Part of a small language model's weights.
Size: width 128, MLP 448 ReGLU, vocabulary 1024.
Architecture: LayerNorm after each residual sum, learned positions, tied embeddings.
Training: a variant of Muon for these matrices, 110M tokens, 6690 steps.
Each number is 500 + 25 x the weight over the matrix's rms, rounded and kept within 0 to 999. Layers, rows and columns count from 0. Numbers have three digits each.

# v: layer 5 attention value, 128x128, rms 0.0806, rows 43-63, columns 0-127
# o: layer 5 attention output (transposed), 128x128, rms 0.0685, rows 43-63, columns 0-127
# q: layer 5 attention query, 128x128, rms 0.081, rows 64-67, columns 0-127
# k: layer 5 attention key, 128x128, rms 0.0806, rows 64-66, columns 0-127
v43:487464488449539504478533447458501522508499462546488521542438473513519500485519504468448537505514485552492490480511504466523507574485478529482432514479519501466543535484524435501514554458545522494499494508540468473514529515518550521511457511514502478507488476516471486513476514537552497481489467533518517540489486483470516520484525487504489451497501504488507497480499461470516538481490
o43:513466454466504513493489493544445503476469495469533520474503497523480529538490511510502480507479489509495523498529444515469532461504507474515528476542426522541502469484493559547476499587443477514505462507442488459483463535535495496515505499498443482501493528513539475505518499503520524518526476516529469480493467521525502520531492533548476502477521492471500483495488543472519513514518
v44:525495549475502512488504533476487487489481513498499494512454482483498495451542467473457509532462485520484526515534520494489507527486504491524487525506500525472505504515465480500538506511497513503509500496481473492512506490482514477479515508505521441469534499498479527499518512522476526478530436492553492524489497531487534464485555512562535516487532507503472537423500504508517528481517
o44:474515473502494520520488461528464518481493514489484512496487486484522532543509536516504510477484518475487519467518451454516497517509555509497488547491480514547467480510479502519494477540459515537490500515464500475477507571506480485521479502483502543507479531480528476534489445499493511512488500503523472518493522478453493546543469548483468509493522474456515483506523467483525514494466
v45:493528528490507520497490523546493537436502516500537489511507478522461500485535478476500515487484491498495493487503489468528497516502511510528512519492506520500496502487524480530481479510495543513501518481485514507496494488483477469457506501486457524438516485480490501475500512519491511508507485482485466506496524572541424466471454530512509495535517501500470514516517492489504566498515
o45:481463463518490530516518475472537464495513498529458507483470506497526493479515520533517523479505485508518517489503485514530488505492539526463517500488530498481468503493471515472517497500525442499491530548497505510489493542492495513520498526537520519537468517480499490494505493504539488488488507476535520499483479499485524507487490504485473483506477488529471472484478497478516464526526
v46:497471489512495512511483522495463503481519505507504489480504514491496557492502467448510470496517485511501482527514524481458499503473521474511522518480559495465500476492499529487515491517518485522516537513495464525502466513498502495518514533549477506500522499510469491538488450530534493531512497497486483501453498496494475514477501477529469473479496484535512533498541502511497490479521
o46:522478504487514520485500473460506476504493494505458515541514504479495459528497523511468515502506538501481482486490514520511492523479525536495510510520517485539509513492486483510487498526471490470469532450487535486508492498493482511518521524507505499482472476512510450489511514506506498517516504518524504530538532507467531486499497505486514523495475514501464481481504477497457559461501
v47:493493508510511513564501488518481483527515479518480488446508509525483540508517531539509513513538500487491481529503509494461507464497474461493525502483511499507498460544436490528454509566489477487484499470511543523492501457575499449482525486474497493499510506457567519453524494455508495512490510488526438503526533489524488485523512532478472510511463482445521462442514530537501492529507
o47:560527523515468460466501506498542504493490549478494470475527532447489420507478481462501549549535502479493505528468506472517496504530454480530470542478534506490529558519523512471504514433465491528510502540513499488520520556515501530449466501514487534503529485497523528489458463465474522448501471483479540494471516470496520500504473487534510464496485489535515494515494505508513513482490
v48:498498472508497533501503520461525511510507476467512518512485492528486525492515501531498502493539465482481501483509527495483497522480513453525498534465490463472528474545462506479485479476464488501538478481487456513498493532508506496476477511529503491493532496548514498439452473494457462519522506503504510487519523514510546499496497514480521500542520551484465514513499495483532551488452
o48:512530531536548459482444503500493517465539531502467546479500481470533473546512440495475461463503492487513481493524486461504475492508466491511476518494485500544467484486541519518522508512494521512479490518553523529502468478493507533524531524524513528492480511490485507522517468494553489511510514537501500503503466515448472500499518439503511507457507460513496502534494452499483482544503
v49:534527509454478515490497506525473468506484498508528514506480513499487553516473553473513486468478537505526476512493497503502481500498518484515484535455498549504498462472522503493522510448508504512506514542466462486486502506508483521488525474493526505536541490510515487531478519483479500519503541504504520477504513514448480470492519525525497484491482477511494452463480472486490480503529
o49:445491501545524501475518489490507499466463514507496436507527505489515513494501465528485490478471498478492466500483514487502534496536496513498504451489517468488504517506497522546450494533512527481507498513505518481510487517512468498479488489525508493517473483488494498543553499513502505506511494525483497543493499502485491477510453488461460517486521508462484526533498537502525551486539
v50:504487496484471498502474478503480498528497561444506493546474487462527510509486508483521501506466478492509539482501513547508463515509494486487448496489480448465537530500518472499502513482527517514480450494496462495509519504508503498502531549502526483533504477505518486514503493472524542496495518493518485483520540465543521506525515513483519524496524509498507502494467452499547486479449
o50:480517498516511466472517545499544498538491457520528550517499524492500502528504482502492493472471538487484479504533494484468514508460457507515498523525455509539509432556474542509457500515462531525522530479495499510493471484569476485504485454535515466490500496460501500517467498507486470500491466496509488508500469522492487537506461525517479486504490463485493514516535505499517525511496
v51:480525482501466527498505512514493539517505479515548506521456503510505461512493494478518476501496510504504476494467527494509500520495525541529499528472466516523468526482531515530524526488520514500467481497470494536459526502495478442524516478529526488541497513495499466504518469505479477492513474478503484495511469532506502515493532507495487468500449490474491483478537494508547442490521
o51:505495530516553485481491494506519512428453483483504524515512508527481501476489515509474482471496512522482481519500502494504531518517499462480523442528516504458536538512479471488480435528503503505544513462486473489551511483485512494483478476534458526494494515483514520504503526474497521529485509546518505487495505472489514492490474515490480534493509470544511576505470516460484488523511
v52:506483476499507493465498502474497540497549474508480506503489551483481500438514480473477468482530501451520509513530508459522493524498478442551536517502472503489506516531475486498472502485513495489489477463486534513549447514528529505518507513488479489500458527552477542497508443490542457473498494503516545475522483495520529507508540506486521505488498477484514503509505539505512513511481
o52:511509503517532487508449502512461538525534501482505496535475498500522494535466499472529502495528516508453487461514526519478480451497524493513520507546496489549516477483490474511510507499460465540528498502516435521475526503496528528513497497520479486508513445530505485499518468494478484535546484533492474473479489532510513512487499511505523504533500558493478445509475438494473491498470
v53:469510478507523508481481447495522483499471512497507526475510486501516523513521520526531478513490508454471477526521543513509502474499492479518504533515506469479478491516489489504494487524537481501463507496503507522495489456486460521472495535509527528541475497510490468495502528465522458518540529542468495505525504557468484466500495505526484500521521504491487480493481502507525497498528
o53:492465505487494486474495481503481489536515504531497472540499479504532460485471506491467506476524509514491460515481475505529484502524516474500501518481507510504533490486529480485496487466514487503524487496477490482517489494500480486546484535529476528476510507453515514474475543541517506489499523467521502496510500471488488508533534473492535496517503515481505512527511497506492533502513
v54:489493494492469496482511479547507474513471494511488541504491498497544491531523516577503482447552500498457475510471504499508565424521458485518521474558499516463489492536483490480512518482506503475486475526509540510536511503490512525534494485530499504523506499516549525465464513485542445492495451493538481503521513474503514478501468499496487467478472495496475466495505528497507512523496
o54:495521500431525474541472541509494529484485537485521485449456483506498496529503495475494531534500481473482506565511471493518459515512449499532489495471551535504520495458542472507487513506480472505485474507526480486515514472520488506471497520494487529486506495512478503537539545509479517475473541480502535522484469515509460516495486527530542463519475483489538503498473509486475491497514
v55:502501493496464502500541498506508488505526489487508505488509477515520521474527501501466506506503513521479519506488538509486498506522512498497508453444518505481480514469505501477468510481477521486493525505467545495508467513514498489485493463511466514479464508507478469481531513518472483506539507532461509463499517469503486503487486539516500500498516547515555468489502519500510513501483
o55:511518552547482483520513478470478484478504474468509454458499487532475489515489481508512486509522528518511497486472500509476459527528512502507492531505464490514493494506508475551552535493492485504500479523534458500511498499499486468464517511502524489482516479505505525516504492500557509519504505493534543518486475518517523481510515453487465490514500489516435531521477486497456486489513
v56:540484529482482548515536512456500545509521522520498490505471511491482495489522491433490510479536505516529514511546530493473448507510566482522546490483483526498509472471492492483515562508500495503461527541507494464490498518428499505455506510529511450421528453489465520494560446505502539492467506494549483490440444513522495498467507524533547488480496513497504507494525537513483538454497
o56:481510477529510515487519489480488516432520490523501517513455463507501501543533476498481495481513496523469547496504466448511548541530567501483467501543495459533457484492487525520529447523459491534510488453491505464494504476494481512459535503523512509528517523528506502551496484494487458537556474464506501489501554475481528463506474516489472531508505485486463503501506511537492476484495
v57:527527476551504473497484522489500497510515480488519460543507541533515528499537478551535491497460471550500459434495517508528520495484504480496468499481523462496455548494492486505500494503503515519524426457523499441487484544513522470506469512496483503480474507522533469470498494507489557505471510505490503518509530514467510463516536517471522532487515449529498504536516482522495468463503
o57:466553500500549508514512513516523480524507504488480544488481486521499510472505449453475520499527528461502473489526497501495515505493485501530477485502465524452526464510493499497515524547512500494478549516483479531510508505484485480538517486496527466480514496500509450505511484450502521446486496470487503494503482500491498539505486474514478505493473548542543529474517493460518517555496
v58:508507481488469500484532541448485464499498492513492478461518477503467534513530517508470494456527494472494525468527479538558482501519445484488549498522484464476489467509510491539458509499512519524488535485477527527503516538511486501526537498498480489505464531486539530466511458471494506544495492546487498510523499496513492500481487542472494553490503469488538510501531529480488533500491
o58:517480495533487467490519475499485509516521511447484467524439489461486503527498480502496538528556477505504485520497538500482482493538505486488530553489487498517482524481545523470525500476479525513521505514500477487484489487518523521471496507504506502542482465510461506487460511512499487508509513487474526459510455511523532510535464470501550510516521540493462488498503451479469497537512
v59:499467503492508465478485504453501463517470537503524513503489521487495516502492505509497498455493504499452488533499450476515499491505501482538465503506523476519520491515498464465510518464518515538494514506504513457539469549502517495494508497498518494520467470514497472532516539494483471511507469503506455484513476516499483517504466469548517505538462492530480514522537521499516527557506
o59:486546472463511497493465469513473522544513475509516469513487501493534500526461475467471515524502516524554504503519513517483517483526480529495551511488516485536514449467510486490457493544500503479480508521519489528487524500509507525490522542478453452464541521473469532464522499486545516534481472465466510539467464496504502490548492507490506511507510480476493470523503493530501491474509
v60:489518483497466513471454514466462494503518512494487517516505526494523497451512505494494513487531493469493485549470496458529487485485508513519481531535492479489509500498500500505508474480497514496504489499499540471481479519450502509538456528491523518518514462500523517513514496451510480541483496482509477527478458522487472565490496524513489507475486495519484523485521509511540539544496
o60:494526481468531479524500491496516494518504500494521525487455506490501496501523504487495498504518502517491497466527523529489519534489501483486549467483515457556522518496515471480484464481507486523515497484497495479540498520486484510522526503472471499496472527505530481488520482527533508493501489495474486537484478496484509461522504504499531492515508490494511460527497510477477490510491
v61:500482431530485504481492453514466492514525508499534506466513500481512498526483501550529526510466527453498483529497462529509492503509472486498507487511538448519498483475477428524532470490533503497553453457534491526524480548481512460522479523498504520506490474538519458512466517532506467529523522531549472483523487516464508497522521481511502522542497482508515499450454509466488561541495
o61:512495486479527485516471471479544489529507503566492529526523520499505490544457530439502471508510461485491504498535542528515467498502450493532510478495500491528484481490536493525459468500521478531506500552469504510499540446570477503499500476522463490466480519473479474454508513497530514545435501485474516485501483508490500517570500492506521478458497466503501502536517478478516513510523
v62:520502522498457499520516519478534544500474539517537478523510491498515510484479514475493491493537478502527534550464472523511474528500548510513503481492498494522490474526491552520470485497483516506468487488510472513454479504515517527483492533489474514516500492464531499483524465504487473464494516484488511512515506477475462509487508496493488513476502503503487495542461556515501495509507
o62:469498479533513495466496500495472469504523492512496522514481516536500466525534496487466475483484506492512486473483520505478526512525504505484502518519505527481528519515506508487488504485535492517490445508538551518505513485461511480496521497459519498533490487551482518505531510495471476485521468481514464489461497527535546463462471491517508515539485485508479520508505496515458492491509
v63:513492486514499506490533500473510486501518482501492451509533547519529497474490474538510508531481464509496569501493516496513496470494570493510487507533516521474502527507497487500492462449526465494519523505494486474486465481483554480483493501475505490490478466507513534483478475505494515534491471472545488524548479494461488517489507495460524534508514476522480539476470574534490507492503
o63:432552487464543481473495465570501469492546514525497522509490447495513537488520504485529533488495488486520498536510476510514480524510444505514490507508494489494517498492506532548534489502530527532504455460497504501494567490514481548503524445502491513481480551503484466468480465489487508486504485523457525504475525507526520490512489494485517503512512500476510494503504453455472491483505
q64:531468514496546534456540458493536521482475500509446528485544469520496487499498508460482500453492512503511526511509484455544489493527503484547466495546489511485454523495479509542577523536463511535524494511484436569536502471540427476523544467501451524494467536494498495479435489465475559467502519488458504522495513533442531496574506529484495492506455481544474461524526488534483509513505
k64:494502480484502450490521444484541446513503459457536545514483535526455497482542562473536488492518529494529536520501562555480518458474509478515475542484511474553452539525487517412465477542487497564530551519463454508500508486548509475502526520487503507495499542483552468507469490475481438480459477459511499467479511511537502507543485527484515466467458509475530502471534490495516533506474
q65:533511522460524527501510498513477535475505514512522468549509523540501555520464486523474507482513480474471501521557523535478501507508513480465519464555480523469519479439460469486513496550524490463505518477495479510470475476530496518448519511529505505494516510497463502495500508482456519509485496482551506478487470496487436476514520522456489540551443459504502544503499451508483522515495
k65:529538537476551525498499472481523473520496519498524527549453514485473560513474500499526523464520497516484497512528510512528542461461487462475549518533491473496477490476497455477509502525525479510536457435448454497442499435533484511499506521500481561469476489521483501527507484472484494538528487520497489529502472512518470508521503493481484508522482474494535494510511479486492490517510
q66:516516501506500476508490481497501543516529511544467524495471497526504449458466501538511464486517509528489479490463524486523531493495539456487521483486476528476472483524528486458545497482489529505485500482494491462504463494464525508434523504520519510484532489481511487481504484475553497562489515505460491545509502511506489469537457487449506529559524534533540493488500519474542508496493
k66:494503480455456529492499541509512519453515434524443501518490485478592499511488450518521502469488522531536465497537480496516524523521498514461523561509435502530475491524489499465509441512490505499556481527560493500504527499459483504485540468499478512487514539535460504464449516495510516526512476530505494463478512464519475514523520476490516480527516472492514513514480488516450528492493
q67:482469507472534477530490524485490506504505523501476455492544502491485507526508461508517541510507482547500493503529505457470472523478480528474518543477512503458480504486524533513483477477521495479497485526503471528489504522514488448508498459505469502454519505472480511519475513558494555499478457508520534530528447498509511514493522466510495474517483443496421522568498571527518512488514